config = dict(
    n_layer=10,
    vocab_size=8192,
    norm_place='pre',
    positions='rope',
    rope_fraction=0.25,
    tie_embeddings=False,
    parallel_block=False,
    init='normal',
    init_std_up=0.0373,
    init_std_down=0.0,
    lr=0.00877,
    beta1=0.95,
    lr_head=0.00405,
    warmup_steps=0,
    doc_mask=True,
)
Each number is 128 + 32 x the weight over its row's rms, rounded and kept within 0 to 255. Layers, rows and columns count from 0. Numbers have three digits each. The size before them is the row's rms in percent of the matrix's.

# layer 2 MLP up, 1280x320, rms 0.134, rows 691-857, columns 160-199
100:119096173126152084153156125124149152145176148118117121106079016129182143178156085130113074162123157094028161109112074086
103:108110152087134082159133159143132093146161112146120134121119088121178226136114032148134130137196106081089153132110098156
101:159197121110180104141079122099069108159149161121096120147155096125116163182100097111167131113187149093145117123148117155
101:182167148138080157047148168126184133104146085087158113124083142148164122118158110124106097096169122105114085151150122129
110:145130099122124085137120087107202163114112159106074109160151091124088117164082080118122116121138161129098139129111117154
093:111112146141141147078154147101186099141109081139163131096130131129182122128159125116090124143119146108075207124125086083
086:073175088112079147153164126104159108151142111131117114129126064100101131088081099164098116106132134082120167150162059153
093:146107150175132079129115167083139071134134095116018138093107109142079139096057131079093109108096140153173091121104117097
100:116128013146073144189123165144147089096087108131124061106068094143106119085121201121120096090169115142080135167154188131
096:127138077178119081114107145127101119154170155203146113125161129165173105132127129240115153113156177108124202099103142077
104:092073169072092170112142152161130173090080137139075102117106106078153119101075123114176138129160128140123101164160136141
096:149115175148131154154133127169141185127069116068093097197146139132133053146080161116135137135125136171108119128102148071
105:133086118121113151097141085086114165093153096156190075132133109117131183091083151125150101101134143173132102143073100130
108:124105142110104114108090117118118092160069153186169156127122090149139118142149148146088150080123134135100128115089123067
108:133084157113172156150140170119091131155108113108111177154108095080211175096141101086168158124167121143112134113104179151
082:119157091097173078129115139110159089115121174133143099158148151106102155113094065134111165167109148187114115180161119135
097:211117118134162120108127182162128101045120143112066083152063185108109100080136124154092133136064117123120093117143140076
103:162121159096110123158107134132148195103089104112173122113124106129103078110129134130101125112096136105138186135134071088
098:156098174119146120122107144119138138152202133164087156197108142088121150115102122114170077211138123168123141137152192107
102:163139117156097186115168116078143124140151135136098114132182091133164088136157142151147113125185110134178166129114161122
108:119111121140122100118178091159137081080092090157091126151108118150096110128119191142208118093117153113129209092157150131
110:158186128117168105126162170138137133120128122172133186072101175133087130075104130138130167124150159170116146122200092172
085:137159117130186184189115131169134103102134145082115120139097144098118109073130191085091062100123112122108092088165123118
100:148081106114131135151147147106076142153156144119141120140189153145110101136165145140160160154182158168095086095152121131
111:086139143082083129133102117170105085126095115088115133140104147110080127183092191072135160181072145107147115099093076150
101:083084135113166117133127140196105101137134087196091172176061120138129111148111147122167089097142142116095095085182150095
098:099126134151059160082158180128100118076158045131170170086114178107099132152130123124044103155130119087126152213130087129
094:121115147086092173128091112149180093115159110134108120118165137101139081166115118129069142141133142099100169134161099148
091:131207146121139118095122141144130157086140166127065127144118083140172110157124164095119102136117122104121086138144118067
092:094125121137082128133093144119165124146123177143107105061114101113126047120084154171107156184138131116076143154144158103
093:143096121118110119114178206168163107137153119224097074125131180147091126166137072161128138110101100111172168071117205107
097:031153126111141156145119153163140050109166128117153104102129111094149071137128133108100112109156194100166118119152170130
107:107148148103107077107145141136126094131164112109120151114058178138132173116111054120134170096153150169129130147146139140
100:140144103150140105203177112083140102088149143132111133088104134093133127148152083161161072107086150135137118136141139085
105:130139115116093128081134169107125167164157125090143158108186140168127125135156178105109133141143127162113129084150112116
091:064105107109095134102120121085137148154175149135060093121156119153167142123153132095105131144159146165135115094136203154
091:101130217141097098170132094131140152121071169087152118150177038145052111090121170130148144122136119140083189036096129126
097:128091080157145066131111081093160108132085086176077166145112075164109153130137133108165111162164128191126185163115109137
098:165134108094117029124104125128183098112088098090155160141103145162092115155122133109151143109100156068137147151174143163
089:146137163110071108125186122111173084127149171088092115111083119122044134139192099128157144099071126112121117104136126172
113:117120145128200106146153212078138108160112152149087060131136122150198175129095134096102127134152093087133161058121187104
095:105087179126124128083081116083108140170156080120100127113134166129075131157139125050086119127207111110107189114129172152
097:186186118123140167146130175079147097205122095124127117163117181143095136171126133167059164091153188090086190171140125119
093:213133111151132159136104173098132147083132149151052112109165121139125094137112145182126095098146089115128092135193118106
092:120121065176137134126095146122130103137099113151111176118163131147143154108126108157113148137165147108118164121137126111
109:067125096170101157096122160153101105119164082093086096073152157083116183140151160089098123099109137162064110107104141135
095:120166111145127095121127118146090099056120141096128122191119143148141101151132152089172101142167038078120119114111125137
111:212126128113111123197119122107194064139115134130174094168087051114081082123125142189095149126153133164098134083135098192
095:176144118088067079175107123151160108153133119135171107097125150123184118140100166143151128111133094097123065132119130091
104:160123093123189073081082160139112142102103110142109121127162174090128121090157096087163101183096149091105148054066159130
092:122187108168160112130133147126131097117113081109133116167085108170085125149153151082176136161078134173075172091098144068
109:102138099101121163097162095151105078117134146145122146083189148097107111085173090124146072108152103118070155133096118153
097:138155106107115110103121115101135092067121157143129125128094110175102046073108119099125126193087113124168108122104113150
100:091154170105126103101179129099135141105170105091134160184179103209153159161158103138081179085146070093122152080173113102
100:184136127163124089159108105110106171139139137145120096117102185092101115072107104135130120109169106104145162082119177099
090:165142098133124098126092121105108105092071140124134099116069164107107175137089097109117095170142141107109116141124125153
096:101118139149149169189094108128137111171110132098140133133135112153117081117159146100113153165088091124127102145124108122
104:138107132069118132122134123122106147127113167130142148043098144134076114143074145134142130129092112095153142086128130164
083:072147163169103101142149118110149160146112136109122130110182093109131115116110134153100125182120097230130157132150101096
099:111125102084093156202138120102118151117150135129100170143114166145084160138197181105170124145097070149121085200095141113
101:185107093127168146084139156149146091087103119097101125153109122125121166192179135129141121139106096169158122145202148116
094:134153094157099148148128097119171149102090178151124094116156117106132075161088188162079123159132120146124103073145110185
100:100101092168114095184163149145112142143163149141184144117141150158161135119127132048102156131177092133141086051124101086
106:153108130108148034058123065186058136136104172108130074148101137155130061159158140195118153136151146073084115116112088175
100:115139139147170139169132161136097132160216158125080117070071078085141110152114184129133151179159122163183100169150131071
095:175111090124060143110137154122166159062178134143109104084100082207096112099105108134184134087110133153106090120150145174
106:107099091140127152125152138086113187143104117164068145123146145111156133189144167040174126102160146100139162114162176156
100:152111108119078153178089110183124139120076131110171156122084089134190155074193152107128137162121125077104115075144111089
093:172127179080154144145110166147157116153151126155142153104105136214100139123050113103140116137086138184113094164127073167
101:118142119118164129157090128137068059122114123167201131111056096143155057088112177070169126147095169132155139110149167051
098:177134100114170140143146145066117188172170106107144165104120131084108124107077175118144143112102103139090086132114081184
098:164130168095122142141148148154166148165091142141151089121084091108134108100153141130145133114143087107129146203119115169
104:139195137048117135124142112126121164107119155169052108082130099153107090102133106169149133101100128150102160181152167095
102:172119123122126177124132124110097120106164128167119133126126111120111127151067145120123129105155148101158100118093136138
099:141090082154045155108116139109075138172164143079143113137189190067135103150164130155136210088106170145156129070193130128
105:130159148133070156115146152169138177110137124123119111166110156125124079105150114136118149054169102108104103108155082165
096:171181138163188078151190121081126118103174171097113167082121097118121096105133139141166116135123093103144092070125146143
103:087148136108151091137078156121128075120130125098139121076109098096086151132184183174102110112122141110088093134153135111
101:158102132146143104126100125173125124128158166080124052098118127105135121081121118123151099121153127164104115082168138175
105:120075124133117124172143125108115140162175139066122150195117131190120126136094147139176132136117124113145122096138111090
104:125146154126125113125150077080144104082129092131100088179096157129065107071061071059152066109149190121123155158118135130
094:071177145179179169123096141096132147118131099064177127195137099166197150097135160130124091133140104130139131121098103072
102:136111103127151098122127133171088150136127036049136119145111102130096174139089128135125130147115140132107152165129080151
100:152081141153104111090152117104150170137068132144129096121101087131073096165079097179168088109108139131163112176143164195
098:165081161166100144184134145097085145138130102158117139096170142137174124145106083155088085188083166020116206128181214094
089:165171122118144119106126070185089153145175150104117152081088135115124207159125170103136127128111055130132163183135111142
119:168147157158090158156073164127115164115103123101144127181119158107095099110187155096131182136136060147115145148102129155
105:107159152133139114115144139140181157117122113135099047091119145109130109143127181199111128058082137128076096149125068049
101:109137147120073151080148077113142159099145076149129160131092138117166129217126123118142091137075134189090126137114115147
098:147087130084132123060082134132175134143110139165082134152071154128088111125173119132145172078121086169064103174164119119
094:154150155120145135135159139130118129151097086059156135122122130093121127146136150109201180171104143138115143063123129164
091:174112171131173146153080068093121138092086130091181132183091067091158147111198108063086072109123155143098083141132070136
101:106125133139075143089184127099093109162109091143186082157153143105170128135153094150070061155091117165086112080143182098
089:134113078125118088188113146173153090127117123145150122148125138056120171180084152185112098100162134107090128146167102119
097:116082125116109096129129101100131127164079093080091099176123098164100117064151112136176168137179120080102135171107089108
105:162138127137112145074131147121166104165076136131104092146099159107120087105129093194076144148162152160155127069129138088
102:126149083116106116131133142172098085093192107169174102180200134172156108112177125136178095096154160091106085117143158105
101:156102169108103054135067141130099115137147133141103130152163130188104152132150134116116088086162118117108140092095152121
093:114146125171102123164126156059129140124152087139142131107122173122169107144064125114116104131111139111139132149086111099
096:150123094116152138175116145090184107110108098101173124168194112160122110162128049083148131104101106117127188159125182145
092:092117171073073104122135122109217106113163141120140101156167127119087132123140136157140120121155126106124151131094106161
106:164106105091193135102106149187090123096099116103145095123168089103178154146133126112136120191119122082146088127153100124
097:113033091132104193119119154086152043176150100112176213101199118096112114131128120111152119150171097115122221071181106126
109:170136193154094082137107159160090089085142054159139114073140154070101100228143139148103152106102148145135121104075128108
093:074141189152123092089177154142140121148183149137138125102166101096114155143117104128136141185103110117097142103183142151
096:201167147123119080182084118110143167146108137212138152210152105091102083198137081054133117115108051097162134126116143135
097:094083121149101128131113103077121139061164099119129156147073127113124116140133072128169133147134137113102167192110136129
105:189117126137114065099107176116134117166165145125119125104155124086184085161133139090155126109102137117108099185116143122
101:125133099118096138203159191106182149124131090115154148170123122153117088105070122109116088122100110148097140165146177148
105:091122134151151101143113135117138142126125137127128137154149194097105156083126130110149106114151163052110100097158142142
110:151113104105185129021064146087126155142083063068126070105115116134154128093047160089141123203161126160102168138140142174
103:163126174129109124119152161116156184126102121133050085175107177117107147118098092156126094117104135139131139119182123115
109:150152119109079119124159110167096106150193110150204176179171181131142154064115098105170143122144170085088119109116170121
100:175113158171167130139144112127053123125060177136095119146083111105125051100155148121175118135130114157117142093186094099
101:140140124072093154104098164139148146067143147128147148112128141132157063133092102136154082150126130174141159165134125150
109:122064099055141127170146127143118122165071143141149157149096108098130167136157080117086132164159070129167192101120074135
095:140098113155196119154107185193144120150096163186143035146074124144096151062103051057120106148105147063156159128185101155
097:172092153123142078145092091107116127116108202113071154151119082118110132111128091144139096141066135171089098135127189127
109:141112152139115142118134081144109083148097106230140105131096144100133100125126138091142102130135096129097110123123067184
104:102178105166180146168041147153152174181156149143057126127111099132128151131088153122122118169103157127034141118174094104
104:100114171184127143124142173164119134089149120117069131181120139089097122096157143161187135140119078149105094127131127043
092:135137093112124089202207108129182115148167148146109139122055147137145116153145092110182177104149135164104134170142162128
099:150084104152136118065163150114113093177115085132102167163145113141111088122098129130089140082131112157134108149169174026
096:098126132130156143169132147129086161130146073169110098165126181124114122141134128156161125146113216123079119091158107147
107:136121134090140054127081155163147134081182170104106107110103110157087084160133170158101171154105108150142144082103141155
106:065119164208139105127055171139109118133127168126079143126106136129170174137074076127166100172129118083058121094127137124
096:111036145112159130114106133143092108117141131191116130131083194100132159147159076120123178122114160151122137137102100153
097:109086193144075102151095153146151161125081136150136173078180040147126154093143124089112145157149123129081100163095108137
089:195074152142127153082157138064107163180109067131164130115110127138090108106129135160173127095149083091126132175094114049
099:136136148161117106174103206149135171110118137117138085199160050146111130171118114123139132172129096083120084115070160105
096:110075101139127141145180135090092088098111133087161157104152182099153088159107170145239122113158126083150122138146101120
114:115086145123156115127135107119132066161150138107149149095134083191121092111141150124111170141178072092115169094104145092
095:132116079219152124180083134136145087111140125104093104129134109190089095121087099115108100166155121135089103076121164160
112:173170172161136095140089145141097121120083102126081167096157084139125130154086104125040073154191136103131138128119125130
101:100201127101187174132137147127154136076109070094127113186151135086102105123143193075155121138179144134133189115135144180
088:181130162140133100120122161155136060129174095148113083113132132077174169158172175141123097092132097178106158110176180111
113:122121115087119108109154185150132100111168138106075145114103087125109112174120149011148125102164165103104141136104081087
096:178150139143149152096182149188116138067055122078121104155072126110127129151149132079125075124129131128151148102135143126
105:138133153082106122128160181132128142140170118116113159132122093178043121119109144100121061123121100104115147160144117120
102:072108188151158116194144156105146190106099154122114124107148150092054089133133161124145160145082071160142077133134119141
091:139102086160102112150104052056105135201116148131201169091178122152093111116164113144148072108119110175152154170156109062
100:124163114161152114107138187157107145139169152173111109140135187138135122098167139129141111102150147085115123157112114081
090:091133082114120045130108224119115159105137116087099093143150110126102139097078132162138112132174075099127055138085127129
101:149079151105130160165149123160137115078151174160144132063089174135136143105112140099084095120122088148078137154132184093
097:150126125080117090127124110111097118140108186127097155118093113140125075172076132081130129140147119179106179156104100146
106:065131185097145108067110129071105130215077094137076132102160131113155136188093132096112112062114166132139110156145130137
110:122131158176084130119115101123139105135138100100139129174144128108164185113116144129113130129062109150127188101132130061
099:144117127156166079081168138107124103084104146124150181108099090166117131181097073093077101092125146187126074151091184136
093:093149151115148101141060135156121132159143098118115089206143215143188156167069149124120106117151120158101175124225135063
083:133108093155175087097065144147093168110138102120122147142093143076100162090156127165100107084119123105073106127132127058
097:151146181156132124096145155146113152119197125182153143104128136153094080160143088177098125163087062139127135096157114138
092:143158158120128111148156168099136171147080166170111100176143140132105164113106094123128110150122074129124174149099105125
099:138085098078160078156167114159107107127172127155150182101091139202065122151154164173095142159105070083088195160142095140
104:052169187134108128101223195094094128087153146124116096133178111109070071115090107112198065110138122112189090122164156126
095:093178154131085121114110079148095108156099219111146128128138153130136125130108069171109129124118220105120093103112103154
087:170131135087114089153163126117108167113174096119138138105173157131107110157133148116089074142099104103140165111105131104
105:178104156188140152108145112127099149146141186061144086115109118084167124180125118122128123150094123067103118184072142142
102:077105175153138186139174113114111099137138171098128103087065106193135082191156139110114176172117185089130102113132209131
095:167144127076196070074086143137077113172075119081114114167105122110089110117168099151141130094122177104102134155109176151
099:184138148111145147161148117092124177104102200098124051116182135115071088110131177124105124137145125113123141212102127142
090:083143114119109086134138132151124133102172096136092127155081173093154190112164139084158134136147111147075105116084132137
105:140072146157076049101170075123074163096141116122144121092085128093157152159168171156110148092106174174096122127128142147
099:105158124126137139139106099136210104114071139079200120209093099080162171124075153167144185123108114120068142164171135116
107:171175113079105100117112100221103127157138143130101103117146114083125106126122134147125132119128132110110100097118087058
100:149114119162086131133143134130123137135133131167079150144067099173126104116106164099178085084126133098131119119148150105
117:140142154101129070150142197139086143111094114157099173048145089083162128096197151082127110141134145216126074107106134128
117:080127089170101138131090155141108137136058134149104185096083165159096125111107153125139139101109074059101166121123126124
# layer 2 MLP down (transposed), 1280x320, rms 0.0699, rows 691-857, columns 160-199
100:115108135091128122104165109152109135113147164125179066114127103128121116150173115144126112117109138150047101094084110119
082:093126164094145059173126133070076194146134117148156096081150092167144124105199112145112103130107185149128148170081113188
108:174157146093129093126091114139107122131167139112116198138131185122172159149063108189125110067159136064114101157113122143
076:126117141118090145091126107104142099137099095130169123107143116158095180118097093086159150124157128192124151100179114115
097:163179082151133107143127088125105157140141124201094115113087137129112169072077086132087118116126131129060133153136100180
101:053091110104147127118077144144173135105097140099085103118113111079129120141149126112061151113101122130150221108127093143
124:063159089129118142156197135168026099128096131107165150040160126128104107081097117076099162091126106146150193146122145124
094:099094079077122112174158112117160090105154175140044108134176111156171122127118118191154142213129127099143150093110126121
097:086126142096122181147136139136142096119153088211152171121128127095124131173087108118081117116091110164137122157137165093
113:090174153114133084119140150126122149167156170165090122125149125165121088121133155181133148077165152151184158135081100176
083:147173117066168104122068156117146127144133161134173081118122140122097113157161075087162089137131053122098127100083054165
096:114094155136118104117124125108085148148176136095196075145140094108232108152089101136156119064179126058177157169166093096
099:125143071136155189122081122133082173189147117151135150118158135173100124107095142124182178088120132118134128126188138161
082:176200157151106122157094159141086147089044095096130094136080068143149132151129144142147103171209153064089117182115083149
100:113082148134151117098132120076141127149077147140160170202139117137110102145187106100141123150104117170154180107118096139
149:149142104169141176157092129180114136130135067155099160121113107102149135099111181103158117124146135120136099134137111126
089:162138107144110130164161065068112161123169168081117112066204140130121144176129093101099114099103164111066106164099149147
123:153117088129161148195092132108126179129152193210100151083160118162066114165171111129138090166145093127103086148152118109
090:116130147149208146104119104094150072164134115128133060148187141159203239173179129122204139178093070068124119153178155158
099:147131116117119150060119151166112068155127093165126161156080092145165123109110108125124134125097124156156146104154152142
107:071127143120143126097151111130099138112119109139117155140121154147148103089147138101159127157147109101201143129151151149
070:167138137079149129131156144121076156147161121156129110092092051149134093124095116188156184184156079124096120146106151106
112:081097090137117118144107083130101104097160140028078090102113113125128112069116147192062146023191181150145146113144160132
112:137102098103163142094142088101052108172150093125134110146158167136112149156146108129118157114121115213073140109229134131
120:060153079099126142145061141120073198068141093111083176081170117161137131158164147087107157191141156136173103109130162110
098:134117098093212160104105135151104141132135135156087178134126123106177146121081177123167142164109074079150133107196100133
033:035118129129139112106096145105101113112118196179117134170158124120108084152180159145092118140076200062115145156092166193
089:106156099118151092097126129107123095090132069113170146156122132150088176111125069118176128090096100143161084120100177103
091:173115141158142181161058093119148147112135141085097138153153105127102131159115083136113138150144135105157148143162087155
110:154135138155102116171136107172130092113100140145201134088115074161119141171113049095097069075128133151152200108086092119
101:084135137086133068130103134135160109144128142120161142138184065129152113129139111149137076182172100191153115134146120153
105:047091121093117136158140166138082050124192086163084098142156108165122100128103125119121104208149137126098124077158144148
094:167139135154088115123141071124172153124148162115115145127113106113121091148076129119108150128129131089205154140128149145
095:134135200114071141138128146096112152061104138084187174137165106169148161157090077168126092147101136123152176094120099164
139:114141132115081137077136144067119137174130161153116119130154165145137116099123118140156127111128199165082127130099081183
059:164137148107117105097144094125098122149071131145148091164159116176131135129147160129106110179138146130110154205110100144
096:145161058170121159157119094093136119127034067162126106062113135146164124129146134138144184165113114148142130222139056147
105:112066084085076135116205153055167145116108146115100151146133103159074122088145107118156107153152164106158126166187152169
100:107129228141164113117073144109172102114123146144127180154114074158132108148165134076146101112108110119151118137151141101
103:163152127115112176122070186116138123079125157114147173117164155147148097195127094108125103129073165131149107115105076090
148:196114108147145181115125126155136060066153108143078123141170088108153107091099076042125123135189123148070125125107195106
106:128138113116138171089087106125109109144145149133135150151113103074140122160138144084057172129143147104082148102097127095
109:126151130147102227127102105105149121152144079141114160120158107130172127184152111216070125115111169148085191114143107129
120:181158159102115126106109092128145139076135118161157138135138173123147144058079173169130131136122107171094115066142124120
164:067110103153173114098125137121119147092128149111135208096128168099130157113135106124100163128146093096153106164099163118
093:141152107156177072117117153112126134136065174121175153130132186095200108121129092170112164105141098110111089154088145185
111:095197151129159141117059079162154059132140130122153137095110121136164192139106072094148154126151113150166133124172149147
091:151110078127164148163119153164099131128145149186141158164099147053136156171168145132115151170142146130212142138102172213
084:125114146198151074095132097069083100154085119134144148142080140116203172177173095170145120149140107098141122175166103114
120:067147172147103117215036109100127119118114116128110119126067175068159134141162148093114184133091116090162096126089151154
105:153129193131127130125161138078148167124110150130125175105124112123079138117119108141115174119140086130175169115107118129
065:120123102103150113162135197089156116160159113121035105133134117148153099170127106124165099134066116143140136068144132115
090:122113160133111108097140168114089131173116134144107142131113099114142150108109113132115183109178188156064103133172046115
099:118132145100120143099166163101113115063100065160100173169151107100197105113117139140175192130088126108095137125169155078
109:104090169145106057049154132186154150216104145115091127116156157105181167091134132128133137140134068160141165101083108127
110:090135122139104160133199120186070127195145168110077119143136165110126080167139192162099145124160157124128105122203059157
110:127133108155117130111115114088156071153150143151107119115153156044171126095108132112094139096129157082169137098076134131
103:141094124173169125109109105152128132183151140107107079150150152136133118141110150172172167144142149142076147156094101139
103:100124179135126158122104123101125119058162067109112121160130169134070093159140172141150087090191183151129107140113111134
073:145125067118067137151111095157145096106131162133160140067165144081098143150159126111104104020089107167172136107131170160
101:114106168169134144137131143074092091100125170183136156125125109109210057139111122150155119113116065076104110161116158083
099:098133060112142182106120050091133139108088135125173165143070141155100127101130202159085105171121161105128048097168135160
116:098146129098166181113092141177065166105105157189159050130200114145127083132142103141137106111103140145149083100162135154
097:116117086045136207131106184199164187118113154085063150148114160169130104118103151154139107131104117131155095067148166101
093:157170118147068059119075108069114068135074142171083182101170118124088118115143153068083107088140186128138112094078117154
088:146119132087110182109156127049147078158111093153176117157164121129119104114111200115157148110175194062128102138121159153
093:161144081152183119178115135159153160146122075122117124091175124137149079113133059132118159112137185108073122147150121147
093:158124175109098125111117150116095111126112210127087158133148133143126112067159133095137096146121223077071143099091153133
094:181151132098167169113074151112195170145170158162110153162166093157103125104111117105136071109094131114139177080109105136
098:113145168073120161100112050151108118121108081147120105119164113165115140096140077186103171159153142064081123127103171114
107:123076106109103155127159138139088151185139063147103167110183152110097102110126117113163067162120113084111157192085099160
133:119164212090108135116100116043147140181125088194124139175141130095123114156157076120135126135128140126156129176110106212
100:103105145098115077143111113091139068138082125121122121110142127178182141083115119135107119145156143161111136141085069125
113:118100123168126143007090144104091126120106122158116127135155073071085120111148105156128140136103135131146097100161156173
130:121103103095122122115144108091154120132128084097152123111111171084094121159134164189113129124144176195112153100150122127
090:051152158147168215114129138123162109167126162134085153098109132121129194115113118122046170084131158125113167094154110116
106:123164084132100159123117067096125123151147148054129071099139129113155170110100167176150172144133176136186134140153099095
099:080131122183103131145119191121112119111118165104127110133142163173134142120130113140139124068154150120120159169078220091
106:137143187067060158162076133136108170116151084078122102123138132142186132125167135094130127140086144155133096089139100106
139:078077127116131122127123106119133135115132147091144161158125085135118106113110122162148128131153127107176133058093087087
081:118133148111137123109128172167161157085089119105120141123144111157138162161114127140129067154132147103141110117154101094
115:121199182165132087075150117100120106081159131156077128132122100134135135141173130216113151180093180145151092127095089101
112:093161121180148119162084121033120130115146114137154132133153089148073112146190116133153163153147109161157069126174168150
068:147151133153089154116101126122183157126110134128149112115139150148137122125108164136154082114086138124144122072099161136
117:151136164108111123145159089124107107100160130199129174114180133076166159151115127067106128177136087125182148129110113128
089:110126126113104130159118179112132137043126129117077073111117122091127138159122088154149109142125118167099128101138166083
132:185147164138089123137100108126126121158122194186154108056114130184192117155127104102094152148168151176141160118134100126
087:117117114118133159116171090146166145071161111131119122152141097078117163149122082142166107126142100178158121088089081141
081:190182053138107146128101059130146159094128128166111112105128151108112109137148140114207062134104221173102088178148095112
094:127113145163104145117054140135140176127128122143114146187140165137140103133157167083163139066105175129112125142095135156
115:079090095069161116129177150155088162128087098144172124152098083160160128094125127114053168119112111164135132028131148096
095:125128130135061108153141109140139139203128135133117141174136142116185151082169183114133115119138195126132082088104082113
082:134042137089116104142147116111153124112062154157155109117101120064147181181107083170169111134129116170102148075123153185
096:101181130127122076177055135119113118137177125178091206110192077140152083137177140114161117117104127100103145138095114123
097:143108167138164167164179075094120126162077076125124168125143121148111099119142139110098160125099153120096059142114123183
119:112133116097133083189086101142151101145124096098159166116133119102109081149130099217083117181103210123124155116091077111
136:157112148014124134149128065156122116109147149101118120140113146162189091108137152158115119083124138133176102160117140159
084:120169143131120108121112144101170150166122127148129107097123110145113171158154093119076174113149132103108114145118113156
076:139067136135091109100147113100106173101099090066154107142131097096117099104066195130141161092114181150120116139111132118
110:117098144162141200184058162123130139097162136135117101161129175154096131088149111131091159166114135097179119141141109107
086:104103088097149207149121132165083075101174049136135128135146125128148139090116124155083154122155133108095138145130108149
099:074162133103179100114182177141172101120132079127135173122116105147083117162136134160073198114119123088086181156101087094
141:068122067132132111115078152143148067084126140125144117123202133102103092101143123099081097136149094099147157147136086174
084:157104115124124118170132162170131079109103091162111106145123132099152137090117153125123104121114135091087147210087111063
127:099140150136092149131118176079128145107153143171188129120108160118090129134149188086132165169137103118181111147118123169
078:106089172076128095124184192149118124117119103174165115132162161161078211086121097127134196098118172115158094174154114118
090:138096138081124174132060107155233125118103173113119077097096138192119115124113158081106115110056121105116129087133162087
110:134230093116153107111130146087087168132139132134097096119171103134135088101165101138097107108109175098154144134198105151
099:141098110122109170161183141135151046149120088102111146152098122113168144168123102193044121125077147129094147143094041115
090:115165163060117072158114120096164150189144154118157123087138133090137078093158133224172118121129155112100140134072112157
018:083125201107058120120100112068140125163093189043110106113091145131137084158083165108145180098138157172194091157100082122
092:196137193090176127043139055089128092176157186119166130112134089135118170147152080150137135060123127158137108127136070083
128:097131107025107116109140121166160117172121120137122136096194171118134136052146102137146150196100168129038102116122144143
097:086092119120138132065104171163151127186142138110082136128112094086187142126108133137120074179142125053187118119118142102
101:106149158138064099091074113139107111097137067152131114137132150144163114112105183133082155157160086111155130136159147150
084:140084093094185129125104135118114146140068127124125161132123096121158127156206128161079135159098144134084203113117093126
094:158121128099126099175080140118152100164033074163132136131136110101117099102095072150093145164130136092182128149109066169
075:101199162141195104122115129129123132164171164118110162100143208132086134160124124163083169091095112071123084125148114043
081:139121086109133185084136153074148161137060204121130139112144100180087138132100093150108145135151176091099068099147113135
109:096178071119115165149120145107050211144145142147143147126081149070065174113152127135104119154125129116159152168112116164
083:119117094077120123135128117122165122099121110146124155175136101145140149192112065120131142163125138125076156143097128138
092:115179155148128145173128162159165108122186169121160162064158129149176151156174142121092135187120077135110155118158190109
122:141126105165158115096138092142118170096130180128078165169120149116175057122156104173152091183146171171202143094162105103
131:065151145104082106160147120061143164145139077156112112159169102032126150169160141133110093158076112114124135107094176088
108:150097142088064081087122189110092114096151132085162171120110112113114082140169155127156154132139145105153137111120128155
112:057126126159093084144084149118150166081140187105099120171124135156202135142146075153097114083156097140159132106148159115
112:127139092119116157115155106186207122126133142123169138095176161075116065179092139129127110110140135131150134112160154096
086:114115180157139118145140094112079109093167196102086136122162194118132122154143129072071131140131136169190091132172100155
133:132142130149104167102163125107119164114121171150139104136163158149151089094153145138161127103144118131189115139070087209
099:115124119150137156215146074155116182150157086182056131199109132150134143158113115173139111144140150110069085144081095122
132:080113113175164168172115116114128155071104186127156093117105160107182142125119087081082132124095074144120093087123109154
083:105122136146148123196113056116132119151116094117088157188143113122081142127132167147090136114134115139128144093093125083
108:124105132100127128113141141168127100136113160111152089136162100127136171100069143148142109131132106144157123127161119149
097:143080123086126107106123111084131156101082152121114145112142172169147099163112198111138153093109138072156099120113125142
094:184125151121158102099089134120136123156140065153141114109181131132155100112162139111132074164074097113128145062145072082
137:120164162057091104162102075110160071071189151128139135087099149108107121119114154106133138088123104115151098123163138173
084:117093128128118112112104140145079149149103188156094148132102103101169117147073111111121116123140135177104148034119090144
079:140167165107156072139116148124145178090139161130099188115107126072103131179136098138099139101129113110076103084136176178
105:164130140081117126078154139139132101137147184155173178115106169095124132117129119123134118164122147121112126138085071164
071:173128094190163119139114104140105061080095063151194139138188134158076108111125079102102155113123122096135138129149122131
106:173127121081132096059088106105124107198114184060073176205147142165070154146117108090063220132133124146167128154096140112
112:158145112111153072132105079120123141151168121144082062054096069135097107120106149102143144064180156118117116065108097119
117:064099153130118109130138111137095157080182101100160165081103075103069114131169145175172150154212141087105102134088109117
065:221115100146113103165151098133154112175164108122090100192081144137160131105075128154123168168105093152141072153140099150
088:141132123104107080088086122113162182122118153132092125110122121098141113097095118164167115151182135167113064143169108138
089:124099117127163136185140094136146048098101135143097097110072179162161066090203154138116103115115112182165045162136098087
133:119115149127089146143134123051131115142080145107092122132146140133136162110109104138099146157078142142109169163134108092
071:085111149127163108147150114137151166145162197158142080071134135124139138140122102150121125092124142094168131163100070152
111:099082136085107122161082111134121085125108079096128168138157156069120110149144181146102144151130106183093133142129117141
088:155120147091121095125132136132163133084169124133094094103119127091111162171121114156161136185108106097214127177135115163
139:073104141154148142120093114142073141082143134135105156074156140125146119126149089146128125219059116188167128096111172111
117:159142144144138131192113175101091127136016162144118150078148077183096107152151135141118130191180117133142105159144134154
096:119147067164119136124166111098133135118161135147134200125087143179147124151199216081108126091114052103185172117096059127
110:145182203163145174092118164096094154064101099138211084164130092113163120141093155118203179098110138080164106102142100126
094:122095209102098174175154110087085151093167118123125146223100130093142129140124130143195122131098169127189129159148091066
086:072167130085132164168167131127151164125123128154115076124120103132158167119170119161133097114125161113156133154197095187
092:139120079124081131144153114072189188147105141142089115139162107136060179181165116126128135125132164112125060153118176155
099:091207131126113099156059078082112158105150175081098181104152061122143172154113130132126138101086129185126090118169125186
103:104094124182162106135111178137167109095080137127104124092081117155123158175138172143121123154135145124046128144137135129
093:135073157153139161155082176110102132073108181115201132150121116152134121121123139142083128162217132112117129151193137163
095:116159099118138120113112080104130147074170169142102019149098183076181138183134185086105075149113156141184119150131101147
089:156149146112113122036174156147184104078102182152108109127108103176106152126166147110133095146117071157103177093138142138
094:113134125161176095142063174126151181086105133133087138105140119136151125158172085122106155138122110140141125147094165068
078:129140122079160118230126133113077091156153140111146105094175184117118157098087117128135095120115139150132101148137100133
110:141122151120110190153174134148089144140138176125139171122131126118136143203130159095128149116162106116102154124148124156
117:125114144117129101165191159117158132123125133144108169129094151095120147115226144116125148125140128203123166143168117116
153:073166111117084146157138101084145107113092085120144181087077122101153138094130135114163118183081099142120106140090126099